From a checkpoint of a small transformer trained on Wikipedia.
Size: 16 layers, width 64, 2 heads of 32, MLP 256 tanh GELU, vocabulary 512, 0.857M parameters.
Architecture: LayerNorm before each block, learned positions, biases, tied embeddings.
Training: a variant of SOAP for these matrices, 140M tokens, 4285 steps.
Each number is 200 + 30 x the weight over its row's rms, rounded and kept within 0 to 999. Layers, rows and columns count from 0. The size before them is the row's rms in percent of the matrix's.

# layer 11 attention key, 64x64, rms 0.186, rows 0-42, columns 32-63
092,206,228,207,251,168,154,179,175,178,221,208,229,219,260,190,175,190,198,213,183,203,193,212,197,215,162,168,230,211,160,218,200
095,190,207,190,209,206,196,247,225,182,171,166,266,247,197,189,188,150,187,209,214,181,219,233,224,192,163,219,198,196,229,202,177
096,231,216,156,184,207,237,208,233,147,191,176,187,221,206,229,182,181,141,229,173,199,229,222,249,206,235,166,186,185,204,224,190
095,220,243,248,213,200,225,171,201,153,191,191,191,180,169,168,198,215,153,212,236,210,188,215,178,210,196,209,133,169,192,209,151
091,263,222,203,243,198,222,192,206,215,178,222,203,231,187,228,168,203,192,170,231,231,198,178,240,231,213,202,181,238,132,188,216
084,225,237,194,227,174,171,175,233,202,215,148,198,218,190,187,218,211,181,213,254,235,155,144,187,264,227,190,206,192,245,170,208
106,242,190,158,249,207,191,255,195,200,189,202,222,196,229,201,191,182,140,229,195,225,238,199,172,162,260,175,187,231,140,226,192
095,189,198,211,213,256,210,196,218,190,161,205,128,185,219,246,222,192,188,193,212,161,188,173,210,245,179,221,270,201,207,239,208
086,309,138,165,228,228,219,185,202,238,220,217,220,170,189,191,180,189,214,201,208,207,208,150,197,237,145,209,234,230,191,198,166
084,199,230,204,191,200,173,189,123,208,150,246,174,146,203,188,191,160,181,228,208,153,153,235,164,181,197,232,192,248,206,185,205
100,232,237,183,200,221,193,246,261,218,196,150,248,164,178,196,181,200,236,216,252,232,188,199,189,161,228,247,200,246,187,199,206
097,204,189,183,195,181,139,199,190,202,180,228,202,200,177,233,137,189,171,211,130,239,255,219,216,284,218,233,242,231,201,189,148
074,189,204,178,118,254,196,236,212,191,170,225,197,258,187,240,175,207,212,149,246,170,173,173,251,215,148,172,195,228,200,197,222
096,192,204,221,182,208,211,251,216,216,146,145,282,196,214,153,233,221,198,240,206,240,211,168,207,206,211,170,224,172,170,226,172
093,206,248,225,208,142,192,208,213,165,185,202,154,199,214,235,163,221,263,220,182,238,216,185,198,199,152,196,230,209,190,174,228
102,201,221,178,161,180,227,204,246,174,259,166,187,171,165,223,232,250,204,215,237,180,218,245,163,168,201,157,202,217,222,191,171
101,173,215,180,175,248,187,172,254,189,163,233,224,223,207,202,238,202,192,279,195,195,193,190,211,231,168,152,174,172,263,201,160
087,180,220,227,215,189,208,160,278,232,188,235,215,177,228,124,217,234,203,234,220,172,208,165,215,217,131,171,172,222,163,209,176
098,203,180,223,161,202,179,189,181,213,174,220,182,189,250,229,129,236,191,183,216,206,240,175,149,203,207,203,161,186,222,190,177
082,194,165,204,237,239,186,119,207,238,190,186,199,192,211,166,233,210,197,210,260,179,193,218,209,136,208,169,233,208,238,233,181
084,192,157,226,174,202,233,224,232,234,182,192,198,295,183,149,224,201,176,240,214,224,247,159,193,249,215,201,196,179,270,189,190
110,203,168,194,179,176,228,167,194,215,160,193,220,189,210,233,202,190,200,251,229,196,213,168,194,233,268,202,176,214,173,116,169
091,185,213,147,214,212,141,171,195,221,233,240,150,175,166,194,192,220,232,239,235,190,210,216,148,205,229,195,191,283,151,216,158
093,220,204,210,152,259,196,181,233,134,187,206,179,236,233,200,223,180,143,173,229,210,235,189,222,184,167,208,193,211,223,231,190
088,146,197,205,240,202,225,135,219,203,187,189,159,236,236,259,244,269,183,165,168,205,205,207,162,170,246,176,211,229,196,207,176
095,190,188,198,206,231,185,156,226,184,240,234,207,201,233,219,242,204,219,158,205,146,209,186,239,189,247,190,183,305,194,208,166
100,177,227,156,172,226,196,207,179,230,191,137,229,213,242,252,231,147,255,224,223,196,224,143,214,213,164,248,207,205,174,135,214
090,194,254,184,188,235,173,220,252,234,182,114,182,186,185,140,210,240,200,139,205,218,231,184,189,194,195,187,222,214,187,189,224
093,227,176,198,223,159,171,188,181,232,216,175,184,220,226,145,168,246,244,197,202,193,219,170,237,134,217,172,252,167,184,198,154
087,181,199,240,216,227,153,185,218,232,231,234,180,141,196,165,193,175,211,184,205,205,185,200,166,167,217,252,212,162,208,160,207
102,155,206,200,205,195,227,187,183,248,249,179,197,169,193,236,208,224,244,236,229,223,196,252,212,212,188,233,168,206,199,187,189
099,221,222,178,175,155,222,238,211,159,170,193,224,252,230,218,202,194,162,187,195,128,198,176,169,239,167,196,248,194,208,258,206
111,173,192,242,183,237,226,188,255,204,164,251,126,220,205,135,172,207,202,214,246,195,189,198,119,191,181,200,182,230,204,190,212
112,205,139,225,193,166,205,186,204,194,227,159,186,212,160,225,225,195,231,180,181,190,170,265,244,172,176,183,204,147,220,204,282
111,214,110,190,158,201,182,165,227,194,170,244,230,220,166,220,229,204,168,226,205,217,228,217,197,196,251,212,178,239,251,187,206
103,155,233,177,167,238,204,178,213,195,167,217,228,210,127,164,225,230,201,156,153,221,188,198,165,168,205,168,188,246,243,184,181
103,218,206,187,187,223,181,185,199,221,195,225,191,207,224,191,165,221,226,148,164,157,226,130,198,201,161,166,186,194,170,175,230
117,246,201,180,164,216,207,226,208,230,189,196,223,247,218,163,202,150,223,188,215,208,252,163,237,190,163,157,242,220,215,247,193
105,187,214,192,177,142,225,168,204,214,192,165,242,198,228,142,170,174,190,171,238,247,175,194,247,254,191,188,204,226,248,195,182
105,208,196,210,209,227,193,156,242,207,212,213,149,188,281,191,160,155,188,233,166,209,174,220,197,192,165,186,195,143,168,187,158
110,220,164,232,151,219,206,231,209,197,209,241,182,193,201,216,224,206,246,234,204,218,215,133,165,177,177,180,163,136,217,162,224
107,157,189,220,199,217,163,240,226,236,198,209,199,240,167,192,193,201,166,177,214,189,184,188,264,222,153,176,207,200,180,222,212
098,137,186,196,204,187,288,188,197,234,197,174,203,216,205,211,197,241,208,170,202,179,216,149,188,187,225,193,240,177,252,168,230